config.yaml
num_hidden_layers: 9
hidden_size: 96
num_attention_heads: 3
num_key_value_heads: 3
head_dim: 32
intermediate_size: 256
vocab_size: 2048
hidden_act: "swiglu"
norm: "rmsnorm"
norm_place: "pre"
norm_eps: 1e-05
positions: "rope"
rope_theta: 10000.0
rope_fraction: 0.5
qk_norm: false
attn_scale: 0.177
bias: "none"
tie_word_embeddings: false
parallel_block: false
init: "trunc"
init_std_qkv: 0.0714
init_std_o: 0.0
init_std_up: 0.0714
init_std_down: 0.0
optimizer: "soap_variant"
learning_rate: 0.00617
beta1: 0.95
beta2: 0.95
weight_decay: 0.1
lr_head: 0.0132
max_grad_norm: 2.0
warmup_steps: 200
schedule: "wsd"
decay_fraction: 0.887
decay_shape: "linear"
final_lr_fraction: 0.0
batch_tokens: [32768, 65536, 98304]
max_seq_len: 1024
doc_mask: false
train_tokens: 147900000
max_steps: 2485
dataset: "wikipedia_en"
Each number is 50 + 10 x the weight over the matrix's rms, rounded and kept within 0 to 99. Layers, rows and columns count from 0.

# layer 4 MLP up, 256x96, rms 0.149, rows 119-143, columns 0-95
40 52 41 57 63 40 49 53 63 50 59 51 42 46 52 52 49 62 53 55 60 55 36 59 55 52 54 50 34 64 64 58 49 59 67 53 45 45 51 49 66 53 68 44 36 65 39 70 47 59 45 42 43 51 70 37 47 63 47 63 80 58 38 53 42 39 56 30 57 70 58 56 25 47 68 56 57 62 40 35 45 16 54 54 36 51 36 26 47 57 43 54 54 66 54 70
52 41 50 37 40 50 57 51 68 49 45 34 54 51 58 57 68 54 44 54 42 39 54 57 52 47 50 58 53 62 53 39 53 49 45 37 48 52 33 52 52 39 28 50 44 58 24 40 35 51 45 50 32 35 51 49 52 40 58 53 49 37 38 41 56 54 51 37 51 67 48 64 55 38 59 59 64 60 53 64 48 43 55 41 35 49 60 71 60 62 57 60 36 55 49 40
43 44 36 64 54 49 52 27 48 55 50 42 51 56 48 47 34 62 52 47 46 44 46 58 64 36 34 51 44 44 60 47 34 48 53 35 54 54 55 61 41 49 55 36 66 58 47 57 55 61 48 41 56 48 57 63 51 59 54 44 52 53 55 52 54 61 45 48 48 51 49 46 58 38 45 54 27 55 55 63 67 32 49 59 54 43 44 44 58 38 49 53 32 47 54 55
44 40 40 53 51 45 39 69 39 53 56 47 57 61 52 55 41 52 39 57 62 46 51 45 43 54 57 31 51 50 37 55 59 41 48 41 46 35 29 61 49 71 62 61 54 65 28 55 46 64 55 41 52 72 63 28 47 55 57 54 57 34 50 53 62 54 66 52 44 37 50 45 47 50 49 69 46 51 38 66 52 51 51 68 40 52 61 32 27 37 57 55 47 58 48 48
44 49 41 46 68 68 54 61 52 62 51 43 74 51 51 56 47 44 48 42 43 72 24 28 62 66 35 54 62 49 53 61 65 66 64 52 42 47 57 52 48 52 53 64 59 41 49 62 50 55 39 41 50 68 45 49 73 43 44 54 55 52 53 68 56 54 35 48 56 61 64 47 34 39 54 42 53 52 66 49 52 53 56 52 70 49 39 36 47 41 46 49 55 48 66 40
47 42 45 53 48 52 43 53 53 58 62 59 63 45 40 59 62 66 54 44 48 72 47 62 39 38 65 48 71 48 51 36 43 42 63 62 46 40 57 52 32 45 49 29 43 46 44 40 52 49 57 45 52 28 48 39 44 50 41 49 51 40 44 22 60 57 55 47 47 51 33 55 44 32 55 49 60 39 39 45 47 56 65 56 36 45 53 39 40 63 67 44 42 52 62 45
52 55 57 42 53 49 47 45 47 48 55 43 46 36 39 50 46 39 53 59 55 46 43 40 52 47 50 44 49 81 39 44 50 39 55 50 58 55 47 57 55 47 35 54 47 22 57 50 37 51 61 66 48 57 64 48 31 56 63 57 56 79 51 41 50 51 40 50 40 41 58 58 53 65 66 50 39 62 48 36 52 53 63 49 32 55 41 47 51 51 63 41 41 40 49 59
40 42 51 42 65 49 40 63 59 37 36 52 44 50 62 47 28 58 50 41 39 41 49 46 33 45 32 43 53 43 47 47 55 49 51 68 44 59 41 56 42 58 55 50 54 57 39 58 33 57 56 31 39 63 57 41 50 44 47 39 47 48 52 47 42 46 54 52 53 44 58 46 53 48 62 60 33 72 62 54 50 47 48 61 63 53 52 39 59 44 39 52 46 51 50 47
50 46 52 45 46 60 40 51 50 38 51 51 63 56 32 82 65 36 47 67 32 52 44 68 62 59 66 49 46 56 43 39 54 63 54 57 51 37 41 16 42 53 68 53 60 56 51 70 75 52 60 57 35 48 35 82 52 65 52 41 52 58 47 49 42 61 28 25 52 39 51 36 32 56 46 31 43 35 45 50 39 49 54 57 61 34 48 57 70 51 55 65 54 66 47 42
44 61 45 51 41 36 39 42 67 58 41 49 42 37 58 34 47 62 54 49 48 29 54 64 42 35 43 42 49 52 57 42 56 63 58 69 45 69 55 53 40 49 63 47 50 35 36 65 38 49 36 42 42 60 68 53 55 46 38 71 50 39 60 58 70 61 57 42 66 61 54 43 50 64 35 39 45 46 59 35 60 45 57 67 57 33 45 49 52 44 46 42 53 44 56 64
51 45 50 65 46 58 45 39 53 41 31 33 51 24 47 39 37 44 39 50 54 50 49 55 52 38 50 56 56 54 48 64 45 54 62 56 43 43 63 60 54 39 34 49 67 56 61 46 55 37 43 49 51 52 49 38 50 44 61 64 57 37 57 71 33 42 47 65 32 55 31 60 55 55 42 72 74 69 41 41 47 61 37 41 42 40 55 49 51 55 32 43 50 63 44 53
44 61 58 54 48 49 47 51 54 32 57 48 61 36 57 53 34 42 43 41 55 68 46 56 52 50 39 46 49 52 57 49 49 49 70 44 34 61 56 55 48 53 53 50 52 44 46 66 48 55 33 34 52 69 54 45 50 56 50 41 53 41 61 36 40 44 30 53 54 38 46 48 66 64 68 35 55 39 56 42 68 45 84 43 49 43 45 45 37 59 46 64 52 47 59 52
65 52 62 68 56 57 50 42 38 65 58 59 43 36 61 60 60 52 39 65 46 64 44 40 47 43 37 53 42 49 52 49 65 52 36 38 60 47 44 50 48 24 51 42 59 41 58 50 50 70 59 39 50 50 54 57 33 54 45 57 49 58 58 47 39 61 69 39 42 49 43 69 50 61 38 40 49 52 34 44 67 43 57 28 55 54 51 53 52 53 23 52 52 48 60 72
37 57 42 46 44 32 83 48 60 44 37 49 54 60 61 69 52 32 55 45 34 59 43 60 50 47 71 47 45 48 53 42 52 49 73 57 57 52 54 39 40 40 51 21 35 62 32 41 43 60 53 51 60 57 57 60 69 33 53 50 47 46 46 37 54 57 68 82 57 32 48 37 42 44 49 59 53 37 46 57 50 39 50 60 53 57 37 42 41 51 47 42 48 53 56 31
51 40 54 55 58 54 51 57 74 47 48 43 48 56 45 40 53 45 49 52 23 34 59 50 69 41 52 36 67 65 49 38 58 41 51 58 45 37 57 52 48 44 45 46 64 42 54 62 47 62 47 48 35 58 64 39 50 50 43 58 61 48 57 51 33 34 56 54 43 37 61 73 61 32 53 44 57 42 52 48 28 36 76 48 34 63 52 58 71 45 54 43 48 56 66 51
65 64 43 56 53 35 49 47 42 24 32 63 44 47 51 59 56 43 43 40 53 70 46 57 42 47 61 64 49 51 36 55 54 48 58 64 63 40 37 44 33 40 37 39 42 53 54 46 45 57 60 58 54 41 58 60 66 66 54 34 46 58 53 64 52 48 43 47 20 43 61 44 49 47 59 59 42 52 27 46 59 68 51 65 53 53 68 53 32 50 47 60 52 41 47 59
48 43 54 51 54 47 53 47 40 47 51 46 52 46 44 49 37 40 39 48 45 55 29 47 32 59 42 44 53 49 53 48 57 61 72 68 42 57 58 54 45 38 49 49 65 63 40 64 52 64 52 23 53 72 45 52 41 68 44 37 65 23 39 42 52 61 45 59 61 53 45 63 66 56 46 54 40 45 59 48 48 54 48 40 25 31 48 57 34 67 57 55 31 67 53 54
42 45 58 53 51 43 54 61 50 54 47 46 42 43 47 40 40 44 44 71 46 56 65 37 50 49 43 31 42 65 55 61 56 45 46 69 46 46 50 53 48 45 50 57 46 42 49 42 42 44 37 46 38 57 45 52 67 50 50 40 51 50 67 53 61 39 53 34 39 37 54 50 54 60 39 59 61 43 50 59 55 43 52 55 50 44 42 45 59 52 59 45 52 52 38 41
51 62 50 49 57 50 59 43 31 44 63 49 54 64 57 47 45 59 71 53 65 73 34 89 37 51 57 52 63 54 47 41 34 40 66 48 44 27 66 53 34 30 48 42 28 67 58 53 39 48 29 51 42 55 43 37 53 48 50 39 44 57 43 72 50 30 39 58 62 49 42 40 64 51 56 54 51 51 60 52 47 64 44 47 42 44 49 56 74 36 49 42 67 40 51 50
57 33 57 45 50 43 60 50 42 59 76 49 67 40 36 48 55 78 65 46 53 45 38 35 49 56 34 43 46 51 30 46 52 47 39 75 51 62 50 35 48 45 61 60 51 46 50 50 43 42 60 45 74 45 44 55 64 41 58 55 40 53 70 47 73 48 57 60 33 64 36 39 62 57 47 46 55 53 27 55 40 60 42 54 50 36 42 51 50 69 56 50 55 54 72 47
34 48 63 47 64 57 62 51 48 35 43 52 46 51 59 54 46 46 31 40 52 45 38 47 37 47 33 33 57 53 62 50 45 50 55 38 45 47 36 66 38 42 47 52 56 38 48 61 57 58 46 37 46 32 46 36 48 58 47 41 40 45 44 42 50 47 66 45 57 52 54 48 39 40 62 57 47 47 63 44 42 51 39 58 74 26 52 63 38 57 58 61 40 55 38 59
46 42 50 56 33 67 58 50 46 45 38 48 59 32 34 45 82 60 36 60 44 40 45 52 48 39 63 58 42 43 38 63 49 55 56 61 45 34 51 49 50 47 51 56 42 54 54 40 51 52 61 43 39 48 43 51 58 59 42 43 51 64 53 56 60 52 47 62 68 54 66 59 52 38 50 46 38 55 48 50 44 27 50 42 57 59 51 36 38 46 52 67 44 40 34 60
37 50 60 38 48 48 56 53 47 38 42 52 52 67 48 55 56 43 54 35 36 62 52 58 43 48 53 37 46 54 41 34 21 53 52 43 44 68 50 38 61 61 44 46 51 36 58 68 44 73 71 56 40 50 38 61 39 55 38 35 68 46 47 57 35 43 55 47 52 48 39 38 73 62 58 37 55 51 58 44 57 49 60 53 46 46 52 55 54 49 48 38 40 34 49 48
49 52 41 69 42 59 37 55 56 38 41 61 44 60 50 31 50 45 46 44 52 41 37 49 63 63 57 64 64 35 64 57 57 39 54 62 49 51 53 33 60 36 48 62 64 66 43 54 44 41 41 44 55 48 55 40 67 40 34 55 43 54 66 61 54 50 54 57 57 46 47 71 57 61 54 49 24 55 40 41 38 61 58 49 41 53 55 49 55 50 47 58 44 44 59 51
47 24 49 29 42 22 57 46 51 64 37 47 29 61 42 53 43 44 64 48 32 63 60 55 50 62 56 50 52 53 38 39 61 49 48 58 34 34 50 38 59 66 54 65 50 48 40 40 67 46 56 54 55 72 31 46 44 33 69 44 46 57 51 59 56 56 53 30 45 48 50 52 39 46 62 32 49 56 52 63 55 59 70 57 47 40 56 49 57 53 58 71 47 51 41 54
# layer 4 MLP down (transposed), 256x96, rms 0.144, rows 119-142, columns 0-95
61 54 39 58 57 47 49 56 56 57 56 60 63 59 46 62 57 43 49 50 55 44 51 54 18 69 44 32 53 36 39 34 49 81 49 55 49 38 37 54 52 45 44 63 43 50 49 34 39 40 51 44 53 67 51 42 30 46 48 46 52 34 40 27 58 45 71 58 47 47 70 39 52 57 56 36 41 54 63 50 59 51 35 56 36 71 52 58 62 48 43 32 40 48 55 53
47 58 50 55 60 45 51 56 46 50 69 48 53 38 42 56 41 46 39 54 60 63 53 48 56 50 57 43 24 37 59 59 47 48 52 32 54 55 38 47 47 65 55 65 57 54 36 59 43 49 46 52 57 57 40 52 48 60 55 48 57 57 60 59 54 43 49 52 37 34 61 35 48 56 53 45 44 61 28 47 52 49 48 43 48 48 34 41 46 32 46 57 67 52 61 62
50 45 50 55 41 42 36 59 52 44 57 47 51 60 37 49 36 52 52 44 50 47 49 61 40 40 41 32 53 41 37 40 48 42 54 66 63 53 53 49 43 52 69 47 58 49 46 46 57 35 58 44 53 60 40 70 58 49 33 68 38 55 61 62 56 65 59 64 50 54 46 54 55 32 64 39 54 43 56 45 62 48 58 59 42 40 42 51 39 32 45 51 31 30 47 66
36 48 59 43 54 55 51 33 44 38 71 25 53 60 40 52 47 47 28 53 50 54 33 53 58 55 50 48 49 50 36 44 53 44 44 57 50 56 62 37 32 44 58 63 30 42 46 65 51 40 66 41 47 39 52 53 64 46 50 54 88 49 51 52 60 57 48 50 49 62 56 39 58 44 46 38 73 49 62 47 40 32 55 40 58 32 38 51 33 50 65 48 36 53 62 58
48 56 61 66 51 53 55 53 56 55 57 65 52 49 32 43 54 53 52 64 39 45 46 37 49 37 55 54 51 51 62 56 65 41 38 33 57 47 61 60 49 59 60 38 41 56 49 39 47 51 53 44 48 48 55 43 49 49 75 60 54 40 59 47 26 61 29 44 59 43 27 58 46 38 45 58 68 51 53 48 27 36 59 51 49 39 47 35 72 63 60 54 49 57 48 60
41 57 51 40 47 56 58 51 56 57 34 45 32 53 52 42 47 54 47 65 48 38 53 44 67 43 48 57 48 57 55 64 63 54 42 50 48 59 46 60 57 65 47 61 56 53 50 59 47 43 46 51 39 65 45 67 53 52 66 47 67 44 58 65 40 36 54 52 41 41 59 46 52 59 52 56 35 50 55 58 55 59 41 52 53 54 45 62 54 32 45 57 51 51 50 57
46 40 63 45 46 36 29 45 46 60 38 52 43 59 51 49 45 49 48 39 54 55 57 46 40 60 33 52 50 59 47 52 50 47 46 37 48 52 43 64 39 44 44 66 56 48 43 68 38 44 50 61 41 42 37 46 40 74 47 31 24 60 68 54 53 52 53 49 67 34 45 35 41 54 58 58 26 55 44 54 36 47 55 53 37 50 40 64 61 25 55 47 51 50 43 56
51 40 61 59 55 56 46 42 39 45 50 50 64 37 41 46 54 51 72 44 53 59 55 61 59 56 60 56 37 56 51 56 43 42 60 38 44 40 51 44 68 47 52 53 53 52 56 45 66 53 61 67 51 49 45 48 58 48 55 70 48 57 49 42 41 46 42 55 60 53 50 57 46 50 54 47 50 48 45 49 53 44 39 41 43 42 60 54 47 44 69 30 48 39 38 38
46 45 78 58 55 50 32 60 41 55 30 55 30 52 61 58 49 39 64 51 39 52 42 70 60 31 43 61 55 79 56 67 58 63 67 66 46 34 51 35 48 67 36 38 27 49 57 56 49 57 50 48 46 63 49 46 40 54 47 60 54 51 46 59 49 54 43 38 54 45 63 64 33 36 34 49 35 20 54 38 51 69 33 57 59 38 54 49 59 32 35 22 37 51 44 30
43 63 47 55 45 42 40 52 47 40 41 25 55 53 44 57 23 56 50 33 61 52 53 64 42 55 30 45 38 66 48 45 49 56 70 66 37 52 38 39 42 53 48 40 49 35 35 53 34 62 46 49 39 59 74 41 57 48 50 72 26 38 47 38 66 41 47 56 59 68 38 40 52 54 43 32 57 49 53 44 43 47 70 67 31 39 46 76 56 43 42 49 53 57 65 56
42 55 39 57 47 46 49 34 50 32 52 37 39 48 48 58 32 35 46 73 56 47 60 43 48 40 45 49 75 66 39 52 44 30 41 51 47 38 47 51 55 49 59 51 66 52 59 60 37 48 59 45 46 51 41 62 47 56 54 58 53 50 50 64 40 48 60 57 42 41 43 40 50 53 43 51 47 40 61 51 43 67 53 59 49 36 49 59 51 47 47 42 34 34 44 44
51 53 42 51 45 60 73 24 52 54 55 42 53 48 52 39 67 45 55 56 67 44 54 55 37 46 42 48 42 36 49 47 46 54 61 55 52 38 49 50 57 41 43 60 29 39 47 47 38 53 45 33 29 55 77 51 39 67 64 47 50 63 50 73 31 50 59 49 40 67 42 45 48 54 58 44 44 66 50 43 60 58 44 49 51 63 49 50 48 40 47 37 51 48 46 37
52 47 66 51 48 62 52 45 40 58 36 41 46 61 44 47 69 42 46 63 44 54 44 42 60 70 43 49 58 43 67 49 33 56 45 57 45 61 43 43 52 63 41 59 35 54 72 50 57 76 52 38 24 65 45 58 48 48 77 43 39 45 58 58 61 57 34 40 50 50 45 50 66 43 37 45 70 47 49 49 52 57 48 41 43 39 53 40 63 50 57 63 40 56 49 35
52 54 51 40 56 45 45 74 45 56 46 46 51 49 49 43 41 52 44 43 23 57 53 65 40 46 69 56 64 55 47 47 42 66 62 64 55 62 53 64 32 49 48 52 47 28 66 58 56 32 23 44 56 29 57 23 43 50 52 72 64 46 44 47 58 60 62 50 62 49 36 67 52 50 47 47 69 51 40 39 56 52 63 56 47 42 29 48 63 54 45 41 28 54 33 66
43 75 47 53 36 56 37 57 48 57 49 50 55 42 41 57 46 56 53 22 41 56 40 55 35 43 32 36 51 31 42 31 41 35 51 45 39 66 46 55 33 43 56 45 58 46 45 55 52 58 72 42 50 45 59 52 43 43 52 50 47 46 38 62 36 44 64 36 46 43 65 51 40 58 51 67 51 59 40 53 47 49 45 53 37 54 50 58 49 64 33 60 66 44 34 50
61 42 52 52 59 59 41 62 41 59 52 40 61 43 60 55 64 37 48 50 51 58 57 54 54 67 47 71 60 55 70 37 28 37 29 32 51 55 32 59 64 60 50 36 61 54 54 50 62 51 57 45 31 54 56 59 56 50 41 47 45 33 46 50 42 55 47 37 63 54 52 34 42 39 34 61 55 62 43 52 56 23 52 43 57 40 42 26 56 58 51 51 35 59 59 54
56 61 42 59 60 33 59 59 50 54 49 65 53 52 51 46 68 50 36 56 48 45 52 55 39 41 32 58 38 47 39 43 47 50 64 48 49 50 51 39 58 58 50 54 49 45 58 51 49 51 56 70 68 55 46 76 38 38 29 36 64 46 43 46 70 60 55 58 41 74 51 51 33 67 41 55 73 39 42 64 47 48 53 40 63 42 54 48 56 66 69 63 62 68 33 60
62 44 46 55 48 57 50 52 56 48 44 60 51 42 60 41 60 49 53 41 47 44 38 59 47 56 52 58 49 40 37 36 42 54 55 43 60 55 45 49 43 66 37 50 46 56 49 42 51 66 63 47 49 43 50 38 50 50 51 58 38 52 44 40 48 54 31 63 53 65 37 56 50 41 53 48 42 46 56 51 42 58 45 34 53 64 54 58 51 51 39 33 62 63 46 37
64 19 54 27 37 43 45 60 72 56 39 31 56 66 65 42 48 41 42 63 53 35 75 51 48 50 63 35 62 55 29 45 41 46 62 50 51 58 55 26 42 57 65 45 48 43 54 63 33 44 63 48 59 63 56 58 54 48 69 57 35 44 47 49 20 50 40 42 42 55 53 38 77 41 38 55 37 40 45 36 38 80 49 62 60 50 59 60 48 39 66 47 46 46 54 65
55 51 58 47 54 61 62 42 41 49 52 54 37 55 45 47 35 50 75 46 73 53 53 40 48 48 53 45 44 44 69 62 48 37 26 43 72 38 46 63 56 38 21 62 49 61 27 60 61 57 57 47 34 43 49 42 46 59 56 32 32 65 62 38 48 59 30 42 41 56 64 57 37 41 59 51 46 52 42 64 68 62 54 51 49 34 44 56 52 62 54 51 47 70 72 41
47 56 65 50 54 48 53 38 47 43 53 41 34 62 46 36 50 49 53 29 50 43 42 54 70 45 50 53 54 68 63 67 62 66 50 64 64 54 58 33 45 45 40 58 43 61 48 46 57 49 57 40 55 42 36 60 56 56 50 59 67 63 69 69 52 51 52 41 44 46 38 67 42 46 52 59 58 60 45 51 56 66 53 52 51 42 24 49 45 64 54 61 50 54 66 38
57 54 46 47 40 51 53 56 54 33 49 45 37 47 51 46 45 50 44 48 59 51 55 41 49 62 46 64 27 41 35 38 50 56 45 59 39 49 49 43 45 41 54 40 46 56 42 46 74 81 71 49 61 52 41 69 81 37 33 48 54 60 52 59 43 49 54 46 50 35 57 43 56 54 66 47 45 44 66 44 47 46 42 60 33 59 56 52 32 46 55 45 30 39 29 47
49 48 42 54 26 72 39 46 55 50 55 38 65 34 36 48 49 54 52 64 54 55 30 58 38 62 56 44 46 48 51 49 72 66 52 36 51 32 51 48 52 59 45 68 55 52 43 59 42 51 42 68 58 57 61 40 55 51 57 44 43 53 54 65 48 50 49 64 49 20 54 73 50 57 42 54 35 62 48 52 59 45 50 55 52 63 43 43 54 51 56 32 67 60 58 58
51 48 59 47 56 38 63 43 50 50 50 41 58 63 43 55 62 51 47 55 41 55 44 46 52 62 65 49 49 52 57 57 49 52 49 69 39 50 43 46 35 59 51 61 46 51 36 51 42 44 43 49 48 61 55 41 51 53 51 43 59 34 59 57 49 38 52 45 37 43 67 56 53 57 47 55 50 58 70 58 47 51 30 50 42 52 39 54 49 54 59 62 43 43 53 65
# layer 4 MLP gate, 256x96, rms 0.147, rows 120-143, columns 0-95
35 65 62 51 55 56 35 37 59 44 51 54 49 49 50 63 56 57 33 48 57 51 36 65 36 52 49 45 64 58 46 58 48 53 38 61 59 53 55 70 44 62 49 40 75 45 45 36 35 51 47 56 45 59 33 56 59 36 57 54 34 56 42 59 46 40 58 44 60 58 69 37 55 50 62 48 53 46 40 34 46 49 51 62 58 54 32 52 51 66 48 51 62 65 50 50
52 48 50 45 48 53 50 61 49 51 70 41 41 43 52 48 44 51 48 57 40 54 37 53 57 54 42 47 53 48 45 52 57 42 52 56 52 46 48 51 44 54 55 53 50 63 47 38 56 40 55 53 52 51 34 49 52 46 36 58 38 44 65 56 43 56 65 42 47 51 66 44 54 37 44 54 54 36 51 49 47 64 45 60 54 43 38 51 32 50 59 47 51 45 55 56
67 48 41 48 64 63 31 32 51 44 48 39 49 78 44 57 45 53 56 32 53 61 46 61 40 35 63 48 55 57 45 61 43 46 53 47 35 36 56 56 61 30 73 52 54 38 32 50 49 45 56 66 65 73 50 60 48 43 44 52 65 27 43 47 45 53 66 49 49 34 43 39 44 47 46 42 46 56 58 38 58 51 42 56 35 53 40 34 44 41 41 14 58 55 40 45
45 32 47 73 54 40 52 47 58 47 42 34 44 40 32 54 38 76 49 40 47 44 56 56 39 61 61 52 41 45 47 50 30 54 30 49 50 48 61 42 57 55 45 34 54 54 44 59 37 53 32 71 56 38 58 51 39 58 67 34 30 42 59 50 52 44 66 50 43 49 34 62 53 51 48 55 61 41 44 56 51 51 57 77 61 50 26 52 65 57 66 38 50 56 50 46
53 50 41 59 50 53 55 51 59 54 37 52 74 42 52 64 45 47 50 47 35 53 56 64 45 60 41 29 58 44 44 58 35 36 67 49 57 51 57 53 34 40 49 44 50 57 50 55 34 50 36 49 43 48 47 36 59 59 30 64 55 56 50 45 48 61 54 55 48 41 53 57 50 59 52 49 53 49 51 54 34 58 77 55 50 41 43 55 55 64 64 44 49 63 38 53
60 33 52 38 54 52 58 34 52 57 48 38 50 42 42 70 41 55 68 42 57 71 45 45 64 47 32 52 48 59 47 69 52 65 57 45 50 56 66 50 43 40 65 53 52 46 57 58 46 49 54 57 65 57 50 50 58 54 58 41 51 41 56 54 52 44 45 43 43 50 59 62 79 50 58 59 39 57 36 52 56 44 47 66 55 63 44 43 43 36 46 37 47 34 39 45
52 58 67 39 70 51 48 47 46 58 51 38 52 57 46 49 51 52 36 69 53 45 50 51 54 44 43 38 45 44 48 32 55 51 63 57 50 48 63 61 58 37 61 63 44 46 39 52 72 51 39 46 69 49 42 50 63 53 44 44 40 54 46 67 69 48 53 33 58 41 54 41 56 53 39 44 49 38 55 57 57 45 54 52 56 47 51 31 67 56 53 55 53 56 73 54
57 54 31 48 52 39 34 43 58 66 76 27 70 58 39 50 35 43 42 50 72 58 48 49 36 59 46 32 32 56 61 48 38 53 45 62 51 71 42 56 62 44 33 54 45 54 38 43 39 38 40 61 50 71 66 50 48 53 54 53 58 33 50 53 67 47 58 69 60 40 46 51 60 55 48 66 55 33 59 52 44 47 59 53 47 54 53 49 49 53 69 38 45 52 51 41
43 66 46 52 49 47 33 49 50 47 55 55 61 38 51 52 44 49 65 37 37 55 33 49 44 43 44 66 38 48 52 48 44 57 60 51 45 75 53 53 53 47 63 40 59 40 46 52 62 51 34 34 51 57 49 45 46 38 55 67 46 39 60 48 51 53 62 33 62 48 41 51 49 48 53 58 65 44 68 36 56 56 60 61 26 52 58 55 50 60 44 47 54 33 57 62
38 47 43 35 34 63 69 50 41 48 35 31 48 52 74 39 45 67 49 75 52 55 50 42 53 44 32 47 62 69 67 50 44 48 48 42 46 45 53 69 46 43 56 60 51 49 48 61 54 45 34 44 55 42 55 53 54 58 62 72 56 54 66 66 63 51 50 44 38 44 33 50 51 48 37 44 49 47 63 57 53 59 52 51 59 60 62 40 53 48 39 44 54 55 55 60
37 49 50 35 59 56 51 51 54 52 71 48 65 53 53 54 38 47 55 50 44 55 49 48 53 35 44 38 54 59 40 60 48 55 43 41 53 66 55 45 79 37 40 35 58 40 47 59 60 53 55 56 56 58 48 39 58 44 42 61 63 39 53 65 77 65 53 55 42 66 50 51 59 65 45 46 58 51 47 46 70 54 53 37 42 52 37 54 53 61 43 46 49 61 64 73
52 33 50 46 38 65 43 58 60 65 55 49 44 52 57 52 50 46 55 57 52 56 40 43 47 68 35 64 41 60 57 62 53 44 68 45 38 46 46 60 43 50 51 45 62 56 48 59 62 51 48 39 54 56 51 55 58 46 61 57 53 38 59 48 46 61 56 58 41 75 57 34 30 50 60 63 65 58 65 57 51 45 63 55 64 48 56 46 44 67 38 52 57 49 33 23
47 61 35 60 52 59 32 39 48 54 53 54 42 46 50 48 36 67 52 60 41 66 56 49 36 50 48 37 32 43 47 55 42 53 35 50 22 53 41 61 64 42 54 54 48 40 47 50 55 45 36 36 44 35 47 58 64 61 52 41 66 56 39 54 58 49 47 51 47 61 53 55 55 46 68 39 49 64 33 54 55 31 32 50 40 37 38 39 40 47 44 47 44 61 41 35
54 46 34 44 49 43 48 44 49 53 40 52 44 41 82 54 39 55 47 59 55 56 58 43 52 37 32 59 52 32 50 64 39 51 44 52 37 46 60 68 46 48 27 40 56 39 57 53 70 26 50 48 59 44 33 46 49 36 42 64 39 51 41 66 50 38 52 46 62 40 52 64 58 58 41 53 55 49 37 46 46 39 55 76 36 56 55 63 45 37 41 44 41 63 44 47
34 46 66 49 40 60 47 56 58 64 45 44 38 60 53 49 48 63 57 64 73 45 38 49 66 53 59 38 50 49 71 53 48 34 45 51 57 50 80 36 37 41 33 48 43 68 59 60 52 45 45 49 48 33 42 66 56 52 55 44 67 52 52 66 50 61 38 34 61 56 60 44 51 44 47 84 38 69 36 52 64 55 51 51 50 39 47 57 49 43 61 38 61 63 60 61
57 51 45 50 41 64 55 55 64 71 49 51 48 42 55 58 43 52 40 53 46 68 55 63 51 30 39 52 37 45 32 67 48 35 41 49 51 58 49 71 40 38 45 48 57 68 39 56 52 42 55 36 51 59 49 68 54 39 59 27 59 47 57 51 64 52 81 31 51 44 37 50 45 40 37 54 50 72 68 53 56 52 43 42 74 44 49 44 38 47 59 41 38 56 48 38
60 39 58 59 44 46 44 44 55 48 61 44 46 51 52 44 54 44 43 49 50 48 39 57 52 58 43 55 51 49 44 54 49 49 44 48 67 56 41 46 46 56 41 51 41 61 44 49 49 57 56 53 52 48 44 48 47 39 54 40 54 56 49 46 56 54 53 53 55 55 43 47 57 38 51 48 38 36 62 45 38 36 46 43 63 68 51 57 58 50 49 42 53 65 59 31
52 49 54 71 54 50 47 21 42 59 53 56 36 33 71 65 38 68 59 56 60 38 51 69 36 11 35 52 47 58 62 41 30 42 33 53 49 35 55 66 57 33 42 56 52 44 61 61 60 61 50 50 50 45 32 57 47 53 49 39 62 39 50 65 51 45 61 42 51 36 42 67 53 50 32 49 52 55 40 44 60 39 45 26 38 35 47 58 55 56 54 19 48 44 31 59
64 60 46 33 48 60 48 49 44 54 50 41 50 74 64 61 34 60 53 56 67 60 40 65 59 57 33 64 49 64 51 45 50 60 40 50 40 44 60 53 36 27 41 47 51 41 46 45 36 34 53 36 49 45 57 56 53 57 32 47 41 54 65 52 58 32 37 43 56 62 38 43 45 48 44 63 40 36 64 72 49 54 35 49 55 40 39 61 64 33 61 43 24 57 49 48
44 50 59 45 56 43 40 46 38 40 25 51 54 58 68 56 50 65 50 53 59 53 45 30 48 62 42 53 44 28 39 55 39 34 37 50 54 63 19 61 53 57 55 50 63 37 46 46 43 43 54 56 50 37 52 58 43 46 25 32 42 47 41 46 50 50 70 48 60 54 57 41 67 49 50 43 36 42 66 45 49 38 39 58 63 42 66 39 46 44 54 45 50 47 44 49
43 45 56 64 59 46 41 34 53 52 54 23 43 43 54 40 40 50 63 54 54 64 47 67 70 66 45 47 43 56 40 46 52 55 61 48 46 54 49 45 60 41 47 45 60 47 50 41 44 43 57 55 66 48 42 52 50 41 33 46 49 37 66 50 48 44 54 35 26 41 49 36 48 62 65 61 61 38 51 53 57 46 47 61 48 48 42 59 47 45 38 38 37 49 38 45
41 30 47 47 49 48 51 39 59 57 53 64 31 60 77 59 38 47 51 47 69 48 67 55 73 33 47 52 47 56 54 46 39 49 65 78 55 69 51 47 47 38 62 43 48 54 63 37 54 59 74 47 59 41 29 49 44 49 60 45 56 52 57 60 35 41 28 46 43 36 55 48 59 52 52 61 44 38 63 46 50 54 50 59 46 37 58 56 56 45 41 47 38 50 54 31
54 43 62 44 43 40 55 37 55 53 67 45 48 52 60 29 46 51 63 63 37 58 53 44 63 64 55 51 57 50 50 51 42 52 44 65 38 52 44 48 57 52 57 50 56 54 36 60 53 52 39 60 46 35 47 41 64 62 52 32 59 53 55 33 61 48 38 49 43 46 41 59 49 53 44 45 49 48 59 47 45 55 42 55 40 52 44 56 37 54 59 25 53 49 52 48
47 35 43 44 44 55 58 49 66 44 42 21 39 34 47 47 29 48 51 50 34 39 43 54 59 58 73 45 30 59 48 58 50 53 59 41 49 37 65 53 54 62 51 53 67 58 43 57 66 43 52 45 65 61 50 52 39 46 48 45 47 51 68 39 65 29 86 45 40 51 49 47 40 38 31 45 78 60 45 48 34 43 50 41 41 48 50 58 54 35 62 58 51 50 46 57